{
  "activation": "swiglu",
  "norm_eps": 1e-05,
  "positions": "rope",
  "bias": "none",
  "tie_embeddings": false,
  "parallel_block": false,
  "init_std_qkv": 0.0457,
  "optimizer": "adamw",
  "beta2": 0.98,
  "decay_fraction": 0.544,
  "final_lr_fraction": 0.02,
  "steps": 7386,
  "dataset": "wikipedia_en"
}
Each number is 128 + 24 x the weight over its row's rms, rounded and kept within 0 to 255. Layers, rows and columns count from 0. Numbers have three digits each. The size before them is the row's rms in percent of the matrix's.

# layer 4 MLP down (transposed), 512x224, rms 0.0926, rows 140-181, columns 112-223
107:132147139130110153083181101127131133122118130112107112145118137105136141127126139128094113147184129148152119118123105115116152125150173111130108108128108135119122126103125126156126097104131159124084176185127115140115149104151082117104160141136129168159161122089135133156123182145094119175119144156116148132107083164111116107094117132170
100:101114115115128123129134154112164130100162162086158131175169111113141150123119121087157127138149150130151127179155119161140154094103128149146113099115140096088113150094118118112117080099090123107107128136131129134097165155087129140140121154131115106130115166130131115151100149129097132147151137175102102092137181116133098132102135089100
099:140120137125121120104158173141131124116147125154113111101132156115130133110107097135118154144139087113125131127140128101089110173171166145172128122119094138130108130161160124168163109167164143172063129109086089104100148127161100132156064128135117114102140105151151170100129130105116143078128176105130117130143123158158110126149102112145
095:111131143155100143086144137143179138139162155139118095151143125132153135109092192141127098092122121131140125133168106152104167129120145104132152101122118125109127142130109144114078132146081163130127097089118148137067114085102126105109132143147141119128143118118130164133165134135177186114074166093160063138159142115108136163104109146132
102:136136129100086132132141117122100140089168151149096166115077105112098148101149045123151163134113082125124141094145131126150113124109142097101136146144107159133143149144146128138155085158112133112129102171091161124114137112144116152106104098068085157081117166141113195142097086113123128114131087106124156106135154125157153133116088140128
095:118154150118150103119160155067124138115129054132094166124129081093126142114146169137171176134159112150126136084106147064147105140144118123128132085132117151153129117099167151099173125121128128150137127149131090138123113138160120132164130143120107102140144139093112152168139137057119083094139150137138147107123151159108153135135148150136
098:107142133101090135111147098157121129173132091095164119124123135123120127150119085092122132168088139101103116141134091143137133129102141146124103125137119127146172141150068122183098088152166150081146128097141100176105143140126130156170141166139152113149122134137105046160149080126136119145128127121149109126132123149155105144071103120133
097:132135119123145164114160138123104139108136111084112142165122098106118146108147078148146140100130123151134124154161192109094149171122095128144113132136142102145146138099150142110091082124120118102138144155112146111145158150133100143142105156126134133127126129160168243124132142136112110129110148109125133128101088126186171131154112108137
106:117144109136144139109152097113167197113111142112121175113149128108129158114118145148177122143166131149144111129108125137121083120149105134131133097132102153163147106128134159121165131154126127121127116105142124142168092117137156118095122136117155130153110191146158037117136129143143154122150132129117122114119124136138150140111140126110
100:082113120168093151131142126089148110149134139172120149115134099135123156122119127122141107140128115141155132126133129075130093134154135111135137091122079091160127136152151172155096170072125098110141135111105150101106147136120131151153160158121111086139147140124132171130120103077105112145168118117144137139125169123133093065106093116165
102:125127133100175134126112140149113135152117150095132155146167132126142117147120054117169129097146154110143156183137089179117118110202132136144125124150111137176126095153133125187166135127184149101089127124117150109177110103121100133138148140113154142158167146134136158113135128137132178131142129115141144125111143111151095127152151110133
099:097152118122152082128114128147130152133093125095154115112110119107133132165144115116108107129120080153147116164116149173179109120124099145127117126122104162099085121120100161086161115112141163103113199112148146087118138119122161136204132117107153135159100086117121069156133151150122099123099099145098132158148132108141116102160081136079
098:115109111133133125152126149151112093122179135120099091110163128096118133131122142127144122115134112119135164084113106133157105114113108096076134132091113108102106147079114089111100139150129166140134158093134099127138136139097100084122127119106188123147109110154154119157132109151138139115129121129120146139155164149114120130165110134166
099:137098161124149160154104155112096113098125127127155084128151143141126129145087039123138149108093133110150147111137112160112097150154148171129136116134169134098133159101119094180129143094129112161103137118123095110163167109141137103116182121107127137143106150154111125098150158136079118152169158150154140090148157134094132100133118156122
103:111138138133143132100158099121078119131096111145114116118098120119141146144150207119106161126091147132136146097160109052152147172110131116122128132074088155131142103128123131101130145150096090153120136108126094122139092149124123114098158125162165089162111153117078106115108147158097130138121149147118141143100160158161144115153111130142
100:156122154127164101107148132147098163109130107135106143123107096149157136120109116080135114184125156074119129111159153118132131137116141156142063138157113181147127103142131055154127126112115107128140088107102128144132103092142129130159092108127113120123135102116143209118154090143129129119143143092091122122111100150105125110099136116116
096:162102156115105128111149139119154153124155146154139109108129104106138146132140078136145187095107116116123079151125151117133118119142119135118113146126116093107125081133114120097083146135132119140117144137139173110111130136127164126112130073122131154134090136117126041117092106152108121152100117165159066132130137163157101142161140093147
091:149124142120144140134092125124164116098105137136140133114114095091154103113118210093087164161145133132112111168137139151101132130126144126119107133137143109128152121142137127152121107109132155158145154115170142102095126125083117142121113105140139122119118109105099000138095100137143140131105132172111129106121122168109125155156124133079
100:144098128128119152139175043114145150128148121152100108117102127117102094103098093122131149148100153157127104121108155143151111110112109129123147134132136086125118167197141137175142119137131120114108143104079126123149127162095115181144133155126170160151144139112133094077115110142153121133112131161152117140139165135138171130152153134114
107:109145167118112098164114101133150107118143124135149120140092138093115124123117238106144145126130117156098111085146159108159143107135127110130110130119132182136130146119146129124121083140114143128107161149079073117119118127132139105165121110123149123089138147113150103149149112128127165123150098128158161139092167147135165147127102118131
097:119091128156139145150112142124142161120171125139142129172130133088116141114146082123082158160138117131154118112125127144162119125136100094121181127100086108125138154122118084122138118153095082069151148107125115125128126149116110133113104147111127128128154178115162138118121114119124148142089095125109150146099175108136122146117102130075
104:133144137131114092099082136147125129128149129148087129129135135098124111119132157169121139117138155121116134159125178120130132164106163131120122109066107101118091105112113126086167096149133129103103107135161117169095162117152108118135087134137105114107129145119125061152128128110117130112114136128170099110138094111101125115144131083147
110:127131127092123134095139146141117087202139131130106139113161138154169150120123161134171115128090121152154111138089156122146153100165122111115106159118138153112069168103157097123101165139138136088162115132141129127089111083114124110099162126143143125122135108129141154144136130097126107127112136141156166113112125148068117157165100128158
098:097119100134140112126089132131115073102102090088144148109179176127143144136118126131152132089111147153140112126151156094125138157109150161150157105162100147166065138110129154092139123144135133150055098143134131098141135122120082136124137116087113107125131105136138201147121136098126125158150144111105132138112122129132092151172110141145
098:108125123139131126129085122141117124109121092113143182147138104151116131185111123129135164167120197143130134121150133090150132136105115125173137130176119126129138148135136128143157139110179103150119143137136096102131126105175143113134138101143105124121126147128123178101114121127091150139139121103135170142146113134177157116087129137138
097:130149115140105124110131146104105127115159123145096108144129120141115087163133089092157146212111118193114115114176111090140116128121134140104097146110136092127144119121119111092098116104112130172174108131134184095126116118107114142128125122105150109141143134164125196141135113108135157121119109134128113120110104135114119136147145142117
095:124100118130108122150122093106103062158158121145145166129111128130145128107144156118093121126099139139129118134142167176106137127106124102107131140155149186142131181117101143137166100145149158129093115117107126146130137150148122159158124134136134199131132133151110005111119162110086126152149134139141142152161137136149126166122152112146
095:120120123112148146117109108086150112109144124170105103117115166154119144118123134077142092143105104116103115071137144128096155127105141114128145181148138156132109141118156111114120115117123149134117082105074110158142090111121143174137127128121163107173155146108096154124127115105135103176113095104174125129110146109076146147181092123123
103:151178095128140053150176131138114175138131120099128143121142096121136113113140154155141076123109118149129123146120134130133106129150133121154112093120149136105134149148135129138145144152103111148123144135108137125167146153132128126106039149091107152113129135112161127112136145201123158122165134127116159152106082150142121114146135143135
103:141105134132156150144111101141131133156109137107110162130138131161063120122141098149113126152143131188139146117129138164089110140147123125156158149137112124111094151143137143094100136153099170079155129134139123134115081147153099137155093118160118154151137157126086028103137146145100094113133144167068146123127119135153145123157126146164
097:134133121080149130166100086145172127099171138140118154126091173132166132144124116109106140111092137140139120174121138186126136117116126135134163110131114110111097149105097122111093136102156142083112105102138129173107070140099103107143143096196131131153113137115064087148101142108115112155097139183124095103197089149137141111131112112121
098:139124127108111133105103109106141132109143117115143137144167109162141112076105024116144137114116134136121130139142135148116108138117095124150156126078113120123097102096158108083148143083111158097142100144134139159130104161177151179097104108108142110164098096148118091144157078129114109151087143129121148076110087137090128108159111145146
101:125129145098128116163135150114129182124111133144161152150153092148124108119092131120169115100153150192120108157100164120166109103108149120089146144118141145117108138117133109106142181130133128127159142099158137115099137136136174134117116102115140106131150092123138101123116172128166118100136115149170147136117142140106150101138151091144
101:131136152106178082121129144133117098125081137115121155153138163128096127174118100138116146110150152131188097155124175089150162149108131160125123099115102168131098140161149088161135134125120105142097122110125115167122154175116128147149120137134101168126125137129092083135132160142123157151141100150119158158121127110144101101128184125144
101:116178139102115117109120130129122148133111177097084123115154139084121115106112058107113175085083113159120126074111131108103121120174107101151147115092122160113115137133131126061106133153102123159155107159155130143139128141164124148114131118128123129123125137136136142118134154125104127133111111134199173104122109125190132116124130128142
098:113119155155128125146142160140140142122117156136109127137126166073125118142126093115133123113139126128083102138065123150148152162132157152126097133129083135103151142125103121092138125124099137083123132138127136145096173171103105144148122153163110134141113115129143001160092144152123106114182116118128078168151130124132115163118127112099
107:147111179103146113132118141104103158121115117086123099064110140130129106085075105150134151151153132104083085145184083092107144139083142135136098137105136085114119122144066120132151127136158134109132124084124112109134117143090152152105147103088096160146102115128100057102138092151160100131161121111121100116105118103139108133133160155119
099:157106151100109082158140139158099137133111157146133103114141151105112166131112178154149119136169123129134093093137092092130138125129148120138128149131111153116090089146096132167109141148158126172124158122127141177099152111130141147115133167139065120130164082128130146123127119124141123077120155104121142108089166151114109135136193164125
096:104098064113097184105105113115116129111156140150130142152147140099119096096127132168145155157110125133088095109096150146149111102136113074144168135095106139076160127103186134096171168151127147101103103127090102108121172117153106129133126125127129122142109127111120111106152125102152105141105156156149140137141129146115140108098135133132
096:169097126091115125148094121119156105126126106140196141093140112110170159120160171144107153155122137131129115120152137138112160127138122103098124139130116096129137150158079098128137156121086132118099124142141131125114096109076109102127136116133093177111134121122145183174187110110187191123131153145153097148164127141126114149146127118122
098:130116127124120107107098091132148082121182087160136093142126116131142099083111137127141127118140098107108164129166106099125141125099138164102112091099134126114165152079139112117131096115140108082117136146139132110123130088100155141121170164146130107117124097127145110138156156171100128181128118153154148130145162174132135135165091138147
104:131122206161131119125122119119131123081133119131164108111159129111099126161103129163139110138151131124121101110144143139174106141146119131138135160140101108092125145132116125122145172129126106092150093147155131102117099137121113135080123132157119124151137143130107195148128139130166147156147136152150109094131115111109121115093126131139
# layer 4 MLP gate, 512x224, rms 0.103, rows 141-182, columns 112-223
095:155149099136144150119102121130137108144126126126175127163132122128173150146149130116142128130159159151095132126181127136112115134177099105127143130134101148139154116171132148192113111139089149134133116138121141137132156116114137125114121115098175136136099110123116125179105144113159115149119120114153185138111157106101138160146102151137
096:119110140108145146128143133108097134138109144153149112144119171057138116092112120174110117142104149148132127165130093126132132109096150155105140062161132147149124128176120202111162120140119103178141122113121105146102145135104142083152117133150111124115186133136115131144142145150127136138149159112090100139086136118131113098091157165128
105:158122156165189067119136148069115105094132140122106140128148090136126131127143106078103166145114118146163122108106139108150095091110110101145132118142071098120125121104106120185144172129144100155141161122123118128096138119178153140135127115104135098098126143134135149125123122139114141080120144121113186082098121168156092156152130131132
097:139099097137134110091106178130139110137126125127119145128141151167147134118142108117183120099120112153141132138096140085135138098136133098151071118113137093151108142130155118117115162108089143152145126136135092123133141117154117101113147103098156113154143093106164150104130130147099105121157145140155149099112138124137110144149137125154
095:145141140132140132143117102171111168094081111155119129123146084139134114131090116121163134093126099103161152119115116136147090161137130159103131123134116145139160136129125113102120163105158132132124099139141114159130110110136088149130058115076164096126145118133129141145119167165093116088100136090130177140101137162138122122138123118123
095:135114134121090143113175155097113139090092090117117097127157149153119132140139089138157140104136157151154114108134093131131171115152174196149119126138126091100150153101112175111152137123129101132092110129136103171085139139175140125135115165084150130147142097092146157112077125138114081115122139068152168101157120126113106126108130122125
100:150113111129157164133164105141092110096078156091135152149139146131127093118114121154128139130146111114156148133163122083134098118120146133133113104093116158171115105124131167119106164122160072148101135117114083118078116127114125114146131104052121101117110096157152140138087133138128176124130146136147097138174178149155153158128134096106
105:079118129130164151117122132079115145110123130135114125153124152112152142089106128170168109117090150171155115117184106129120100137104109117131096103152124058133148133123181184103127156161102119146117098110137144094138142112171155122109064128108083066152103156110128144110113105100117132099152124122133113117140151134133169111093145121111
098:131169128106116154115140148053115097069080144114092129119119119118095149099093102114108089127114179165128130123133115127123104161119111114176102151099172107110134157133117103127130137116088171133099175109130077120112128104160071119137131139124158112107145131170087146113088132122100109133137133133151087139119153136103147082066114129092
103:147163125124121154122149121149131165106108154129124129140097165116155148145149121120184136118120103094147140158118130096136108108147099148094102141105120122094115178134179155130095121134136128138081136114133118134104113154110126070099152134104124144096091138143122119085127108078133142096126084088135125123135116101143111116101148087115
096:136146123144127101138157131109122174119140151103139112144117133148118188145130123134132086104141089142094102147146087104067119122131090136172099159128118098088094100111145109136085115118121111129134169105127108136083124139139125155074138126150078123133144141154176146121146135159159124129174104139153124141075132118137142152068140102157
098:091126127108106150144134141111114169139095093128135152132160103074170156159077097149155122134172171125130125144119140136109131122112122120098113112117100125105122108114125120113077154159117061182109113150125115138144127148171131130098126103087114120127127189097097113121137168133141141120159093103117126155099137152116129139092139124156
097:120111125088146117117167128107098156090173162098115136130125165146166123077121114110114118152127162180170113132089151109156091129160161122134156161150156131132132146092130151126140097166170147133136152144116156119111144141096132105139147116072146150115153143136089147162118155163131111103151111149147162108116150168128093111104173102099
105:145136139123162164114115152113130122063125142129164110130117161101101166123130110107150081130141136129179105134135130151151170105126133127133128104144140134158105168108107154178106168138168134146133136118148114084174107127127157151151106167119114122109115193171183153121106107117130171118112140150124154117140169124142088133108080115110
096:158152170118118141123130156156156109122143137134196173141191079092130151131118107155122134124149155137158139125150125146127154124132144123071097155122179123130110152094139116129135177137190150139131135163132124153139123166093131100123111208129111145134111073153141132148150138072139119135147161118119102156079132100130107149109214135133
099:095128097090118150113117121129126104129128133141119135102125143101151094098116126151161140157158113160134118115121122166151069082166152147110114163113078126146163129100116163139105106121094076129171127108082106154157174149193109118126090166145155148119152147078139160130143121165151103133117176121145121122117134100138167151097104135122
091:089107126126132141137135109131152159143114089150138130126116088122202109112115137161147096135160158122146150103159128126134109154126091152155105138138123137199155168156172172123084116148127095122106125112133078127111124136185162099107142124136128113118138162086099112117104128129135143116107147122156104132115119130142088163118098168086
102:135153132121132153098125117127105125114127121142158130102122138137110138088106135161168125084135114145116096125121133126093145116136111144100111103159095127106121143144099156127111169135066092132124118085132112107118155172120114128137123140149129105184140134118144106110143085117122134115120119117149134120129135077152149190137105164117
112:138112143101122128116120149123086155088142148126130130115152188155099118096094106168132106115138107184151112149136152124108098141152133085190133106151134103133144174123128128198147117122132130143118075145139150123132165127139102142122119154092114123142139160136148156107114142101101135113112142129142124127148121133110148161104135137149
090:133096141085155189152081186142131144106131152121147080138150115083141112140097142105123105171098120078150129110124103110139164121151087110132148070097120148141132149149129123122102136139141149119144103105127093079060123113105149151123115149112094130115118144123100138150130170099095116139083128111143116119134137129110135139173085124112
100:121171137112178132116158131133151116094086145136088161137144161132128131086128139136095136098130128115114102122118131104143105134128136127115165135136087128129076147091128137143133110143139127121131102162128107102113157127188135106110115147112099085106135109137168174134120152125072095060157068122134157127120149117108159155095121124147
098:116150139140111128135078172128121128090122134122142125113080136102118109135154113117120100148114138156155122097142114134145171165162133124128132123105114103130154113168102138107108107147088187142097142114104107074138129096101148102136103158075164090121120132124108140071097094156100161144124132126128120155128134177106125126127131109114
097:114115099155123127147111131162144168132150095095139149126096132124090146083169133114114104107141135160150165137116134096104141091139154116122103141134133083126191102131091102110144187142114110125175091178124134147126094131115157121131124128133133147122140143125104139162110129172163168146133122114141128139098153138122125101115137099128
102:137120142103118093127163136111102130150143173145117126136117129132141103126119112103143090118121120160140085137147145122129119134131129091130111097117127125076125161163115105199127140134102151195151132138140179139135135121161105136152128165139141125122147161157149158116149127148102129160132113119121094096111133166112155127138151100150
101:135098117091154121123157126102136128083133110150118088162100115156133153129095132152128086157093076188147106136133106149119067135105136117130124143094118131106133130147158100119094158098149077104140105169148148120092139105142128108152131071106105107145113165133141140145102097121122151092155148178138159150131133149113100138078140126198
098:166151159160153108131172129129111136125101096127136179108147121124121174110123124093138123103159146171133121146164084073108144114101111100133095107121178114119139138135132182146130143156100155103173127089098067150125091124113153091103151160092139114099120152150114132116128135129117112124120124095121110161099146163132131109133100168100
097:136158137130142146141183120120167132131140126162191148116121172091123126110158124125143112126115123139163139178132117123139125112133161144119119166139099117151129150135122148126144144134103120134094161109081110131128181095118130121111167106126120097128149126124121103138138127107143178088152112094140090136128108103122095069122121133114
102:132073148129174099107121109132120132114093163129122102141144154127175074113088117116128155116142079177129140142163099101129067125094105156149114114096133136116133115152134132123110118120157108165156116123145109101101164115139126167138113152127120108073121101144106171135114141170103155096138152083105125108096169114108155138129109119112
104:150133147098130104137111171174141141092119107127153122167161120061128148124105140106157128151086107101149118128169138121154139116154158110122133138130104170117139150119162134094105095164163138119136138138088122138091125149173097123117079159092101107137119153159114159116123200081104108119107145160130145127122156156169143100128138173175
090:151153141113136137088156143101123185110144143100127106156123131177118122105135102139139084129149175146117128124092104103111114150142076135124145143121115143134075112132180122154117125134145160163137139171108144136100173138138119116094124086102096114100129146159175146132126162115156167092116130118148117107103144143150094113124188145127
098:123092168127131146103147112144195127132151132178132110121124144128123101104103117122150077157145141142149175112121142124137133145143096128132119129137109123151131140153126121098146132076115152127125127116137162128130135131149114106162077117128127115070130129151129157146141141152080167119093149149110137129149146145082131177081085123145
098:134085133129137121112093138172141160131169135162118141096135118112114102114116103121121125130140139135175109114125172134126131111135110150164110158134085116119155131116086119118149152105155149127198124137143097111114114077148147134146120150133161144100124127110115148153119107139104088092123088167109136095173104133099120140122085080112
097:152098150159159118129117136129165117123124150105153155129115131148123146110132071147147103114140110128174098166117128157083104153114149118138151163097126092123055132163113102179128122135149178153116132118130160123120138158144122104080149119135080119105142113148133133095113136154129122151176119117126128152156112155101140135200110077131
106:132098133129131099149157170136130154134147163147155115081119100112166111142133125125133130099158121146127133114166124130115138119117127131113108106113146116101096154089115141137129142172160110165132122129150156135157112129147115131124154142118130163099129151128116111102098109174126176100088121142107136104080118126126143092099145078152
097:146113108136161148104155128100172120155112155130172082160086170125142122108165146116121088150110115120109099108138149119147108138098086139175165132150136153079138164135102121151116141144144128122101106157133155146143085121117157121123119117112107156084118133097121141118127131140139158118103130148137135163083140086133144120100117071095
104:087092145157183151131100117100068150105133134145117139121131139156119151104126114170107115140122169141155125171113107089078169195149112111148163114131135113084143154163118130139118123125089150152107133113147116137141131122164110121142142120131158083138133158126101167116137107108107129162151114096086081096144121110155137172111138147162
103:138114099139092143178142141133127135110081103125182116093141163126084115171103131160135099120160111133154099111162101097116111137207129156132146132120093141132143125141119133120097130131125114185103090127099139146119142147154142121098153184157078170127101150144157156141106153118117134130166100091119155117114144112118151138115133140079
103:099080155101106114168170145133123136111145193132103123145131155114109148088099096181110104131089108165160095124091135111103151115156131122125120129114110148114133152122124105143130134147131137112141130066101128131102154164129083131141153157142140145151171169139114117130093113154153147126131146144133150101143119126088110143179177097125
098:145125162141103151098127118120164089174118105116132100118146139057202110125103103104092165146166082096109078146112112130130098104118101153143113121131112131113091094156108163162125112161116085105125126141130090110139084098147118104153141130136175147072081106130156136154137116102155124093092134120126136130140145127146160124116131110124
097:159140101122159140126125151170150153110080149097135139109143166143125132146144107126130147121118159143151110196181095112152110127132137122163174114134128120077146100120115120138115108114127129132121110144107110089106121175141160098083119111115126119108157129146123126130056134153122125099125114075118141125156118117129115147137154112132
105:130121119108152116084173129143128112130097170076129126159149154096141136119178110132108090121125101084132142122132116100141134146109135066081166146105141106158129162144177128129119147174128109150131120119123122111135162145152109147122138096122150131098131143164133147124073127125140120147156128113152146150152176125160180116143133166086
099:104129185113173127127128073166141096117112114107116124106136156126166108145139126104117122113137076113127133123110079110124139132111152139126140150090138150110131134101143157131140102126169088133136105145131141112111154132122156081104131120102170119067122092122090145084158101156139082093112140142100138120128135113107135138096119092141
# layer 4 MLP up, 512x224, rms 0.0982, rows 141-181, columns 112-223
099:157105162126127159128120131131110144137166166121106168109134135122111158126137137143133132116120133149148126112082154141157108119081157108180155128081121140125158133107130118137143149094141163157139113086112123143121162128118135130116097135134163104139109099183121143123110156133111106160118119127131145108173139123151136114152123133146
094:136140140111143157147128148120104135101141152081135162122110165169146139172134103095129142120157138127138134132133119115158140186207119078137131174139121107106099110143151091111129129155114123125109095150149146101151125083126091146150162139124153050155106117152114133108070122094139118088117093101165181107160112181110136154123115094097
099:127119119117119140135122111181113135125092166133143151146115090160129114141119116074116129145116199118108117103132088111091128092137140116132126103162127110142109114152137131107161107124134147165145105116120098082097095113136122119162154150129140138136158142101168137146174177156149109162160111118136110108135137132128146135116114127101
099:138165130153120157093145115115095135139136135149068173120109127119165122124103140088090146147155084130083114146165134102141122108127133177130173127139135136102146155095125118155125135114118110164124146137074169077120136123105113135127097153137109151114127182102131127143132111135147138130146117143081098146177120178151135148102098167130
097:110123139133153098107121135097133142132157117111123105114134143113144155159124102126086111151149127115163118129115126139107146145101114095136115102119150109115123194126121112147187086157117116160177089172154116096135152117161166119104133117134115159123105112143133133114113092128145120097149129159112094134132118106157126160078197134144
096:118046093133071110121153109123164082117146076110102087129164102170114137134129133107136117124149140170146091121138116132146107117146127169128157146145122108097124154150099153127131101108114130106127128110138093189140083142105144116148122114137169140125170116102138152131161087102090137136133125135135113105124120098144097096109126120137
098:117137096099112099113143100152161138180148122138115134120137113137132112119144109132122133086115149146122118137129124135113127130119132111148103107147169127107148203094153137131132158102096160116147097091179130107180148129135164121107147146149099118142113169131113142138159131103119114102125147150150112148077099078167101129142082105122
107:137113144123178169151143120113127138112131122143109148121118154137140136118194123121178141162153125105172106138101139105107114161158128167134118113136129108130157152128141182114101141170120108140125156088125128139138178154143163134120153151106090188102087136088109118155142080154120139122152134122125143105116066145122098126121112076136
100:147152094127108165127127136140136125163125097128101127131151119125182173165110108142115178106125168107167174131141134134111162138120151147104135119174096143145119150141182092141154123103122088120121107115166143138089112122106171116131129095128126137146120122087160113144114159139163181078083111115135144105126105129158074125125132154141
103:149125146132109111129132177141139155128139118112144107113095148129123148125145114101113127157084173175100139149186134104106149139144154129152117105165157154123070112105146128155145145129105100123085150121142132174142098111085087166153136152127109145134118094111180139122108116123095153152091140120156141157122154139134106155092133125163
099:114114167132153126115151111115158114079120204146152125143107129106095191103132106094170146148149119121128082154135110132107121087121105146140112122136124132072108132116119092118122112135182133117149112086105135134165162177102155135139116150140132144118150144154189116051119142127128135129114117124155167098121097087138132138105131120130
098:145136125135124089100108121146125141103108125132140161104136123109125128146082135101132140121142072163136132106120147124112148078128089158114149142149146127094155156104067127111126131131127131148172160117092137158112104134133147121156129118156148109137185153147114113106161145138128130114143140118076150164153116160122159110142145123160
101:138124172119143119146128143131118121141131088136134107127150139138160138145124149148159105112134136140098159130121137133151141154131075133147145104135173133077090173135130124118071166140118103156118127133148142094122166122153112109114146078100174137092108125142142137107167168097122103129144120157145107112147120113135120073116095145139
102:121142130127143133086132091161107142069093173143101127108091138120103138133132145125129143126149108118108127120090100130099112108160136182121185128076131119133119174129115117120152106131156123156103134121147121131082142176151139152119134126134171099157178108118106117129117144147130133105161135126138145125134131142155131147131125184114
100:133141101126128126140097134157126149103085129147149117138125181141101140146099124110107118171078116062104119096116149117139116163124102127151123116114110129148099084131126153118152120148052123121110132099192156090122131106118136128141148068157108114126125144110112109087136139106109108133114129117081101117188094124128154106121112089089
097:159140145130160138132135136147079111119125151150121118132120145096094138128083144147136125114088106111130110119108128122066106119111096122120104173156148073112145133113063129157170123119121109134102124109122121110124142103107163101104097159161124159124152164092161144119127100146135100115130122154111085131076142072089153103139095129155
092:177143122134120150144151135113125127111109147139128119085116164100190117126115158126143090118159136114127104130132097088090135125097107102123097114146132134173121118139153128115104132155117132185098114095160103118114117107180126145157155171130102097119102151114130127102149110136155121124142127130166129129032157147144124144106126182088
098:138179151157154165125152118140108138118122095141066143161145169136132153136159109110143117159145114112131162098096125096099149147158129144112134123101144151121068161175141094097155094085140127112141142129099108151085107155108150135129150149112130112135133156162154160149098149073122121109122129162132167125120137086134147126144160119107
106:115110090103076104144120171154139117109150115177115125114145200156111125098109142104152112127128076166117134063121160135117092127107106104154146112115131064153135174126152121176143104126098124134147110145150159141122118107169083155172135160140130101123174141135138138134144100149121144152129098133126115127152110183093129132114133140113
097:080125131131128134141113194126100146112149166136161118136134124103127094143168117135118112149109131077108118124170118121070145149096096142156135130114136111130141114139127145106146138114149084151163120092142157077161107141125158162109137126142128145103179169135144134102120139120113113139111083149078100124133129132142176109160108154144
102:142127130115113151147129143118120112119118187171147121133115148085113113090114123130095111175118150131161154143139144100168127115137162129096128138114128139132146107112122121114119140152139141151159118104113097166126163145149096125140161171155108155133147114179099130125073121119137107103122141135126142134134109126152118133147135133113
110:146129100140170148121146131150177076118171118110111142189125154127158086105167119113126144115139163120140107084112091137106131124151140146118107160125129202144130119123142158099146163107156133137136110160127139086146077139130165128163111143068146122087115116099148146109125115125137148145151107105131100145123145121101118120120118121138
099:088130111134100160074109104123154138120114177071105082121131114134138124117154132081127081127125082124081147140133143154121124154064133164131120135097139151120101123098107138103103076103108125129120158094136169112109129158142132098117158120115125133100100115138118106114138120133149113113180147179107120107144116151153125159118062143133
099:149116089121101146147134140117127164108156147152066129136118132095103136128095141161153124139149139072127142130095114138106122105109138106105132146103118102098149133117144127083112144104090126114131076095113075118133110110139082092105110108117122123116145135124131150148144098093142137109137142134182105099139205117129172100070131146204
098:130146114123094107171130122149136165142120133070118123110166106106119124118178142133109130091114152094135120125139130110137145098131195129111097117147103132125112118131112172159100113127121160148107122078108119155123138127113140092084122120146115121123095091101153129126154135158152165102156136043141133128097118110152165155119175145095
091:193140097140126100127122087159142125150114112100108128116148138118152149123123142146104155107130164174144136133135134096148137148122105079081092142157141137093112167103138122146175086134053161078127110104101080200133092157143141107132102173125139141106117139107149125134169122120121098122135160092136116162119131153155101134103136130138
096:115163149128086124144116120116160111142154155151134168157157135103123106182121096134129132134166152121144145144173139132167141175151140088145078175103120147104150092101130105123137155113122123112124111127102152107135152140098153153106119107122090130132136140123141128145129129128140132148092152125087127118140134129118123118107181113099
102:094148127143117144146132115124126109175121072126115118144176107188155127154120121171168130101167142115099103084145130118094133159120095139127134152091148145150126107108157126113132121131139130118120126157140152150139132123162140116083129105136113154118109137138105093132123142069137141114113126124163089130137130110101138161152120161144
103:118127136105109102154131151146132121118147152118190149115136128094103132113105127070155139143093131113135130092164135151117154151155165090174093160142113147111139072090127183137163135193102149117163089146128124152130108132140095138139104116152151090143122130111163126097134118102120156149114116121100093088105161190131144092143125126171
097:156115154102151125127122098128163137145169131154155145135118092125143128088165156090141138123123144140125164111130147122133108152121109175116114158160129116104135112138124089149142123140156169102120136148137121107116182125113123117095142100106103115107132127135155120128167157130184126137141158083106156137088103100153088116134163129130
099:083115131095112102132126132128141138172113176130158140121138114112120132141188138143116129111167123109127142161139122105110130135133125133140135126102134165135128166096127124168168130065131136131095149111146129106091143153154121145112098098154158104095159139076128124132140113172110115143123177121151142113155110084115119130088095135131
100:101100139106133095174082144128130095121118146145126102133101086147159167155127110119154110099131113129085089151114139141162127091183115126128134107146090158117158115158104097113158141122170113114104142122129138121144158137147175151121092106176146053116162136126154143161105115158139093159137120119140132130114111156120124168128118138139
101:141116105154115145127099125124129128160158117166096109117140119138106154154146149143181123117154154170100091167154077126102102131128076114099181142119129120117136176165137091131109128153123132106129099088115120101134113124129184120139059123137108152146102129128136128126148130153099112105080081122142093141098109084123093132145117123124
102:130131175137138142154111111137109138112124128088096135101148126094117134118174121130129144099131106096158138139116104136114143140118092118091150153116115141131132108174121123111132146117132167103151155159119122138108133112092174098118097176110139139138151148135145125145190122127120084101129130128097153133110152171127122130085151054093
097:141117144106150155110168100153117154181133137135115118125114137156103107082162143141159113178155139104136149110142071133103126111142086131147138134119124132168137158178146155134140142140145143136117139109133121108164147130132132107124105131137090099149158154149173119150114137160124168135100168119153114117101126123136127101100112137116
104:115128178137080174098175156140139152163140109093133139104108099157153139122127124118129113109147138151118110170131113112130138165097156138126136099110126068084107104160161153118146100146118092150100144145125108177146131114146139114094124105119123104142136155163118136109146095127149170102124150171153134117142122094123145131137126118099
099:166136120121086142153115122155151145150115114078142112147170138140126108126098100133109096156125137119095091141131139164091106149100113123165151114119129134156103146176151159138135177149161104117132108135109146134115152120127159138117080109128118140086063142092136123112131143141123152091130105129086163131116142148146119140112115099181
097:154094136119135108099103127148132138122129123155138110093118142102131128147128152128134162120136133099129100175097100100116120147118128160069110130121097125060104115120144089089193122156114131127125140105124098169150124151144116155148111121176121100125147154155095130127125151135121099098101097173118133115090171121119141145120138184128
096:159071153136162142151097118163105134074123148160085125175084173127082126118168123111045113163146119145133161118132113139145090121144111128148157121101106093131126114144100107107131132154130115133150156124105115120141167140142176144127106120141143103168139146126124146088147092086097104105124102106110104122132130125132120129084125148158
098:127100092110082120111139088165121083111136153145161125124113118108126099094106142118113177117135145147145147150150128146162114084107148140155196122141115129087154147108106112086149096103100124117147121131147112109137099169134117111187144093146103113144136116137097146162148135125121078090122083114133181130144129125110169138187088164114
111:163136164131117101157148108108145167144111085155124129083127154125134099143088134099164134133146089140121098148106129157146091130172154155193111141081073160078135152124125148144116104110123150105169136160113130121186146121125156126121126160126129143149102134098137111143179136109169105117153114098123134062143106148147120130089146129161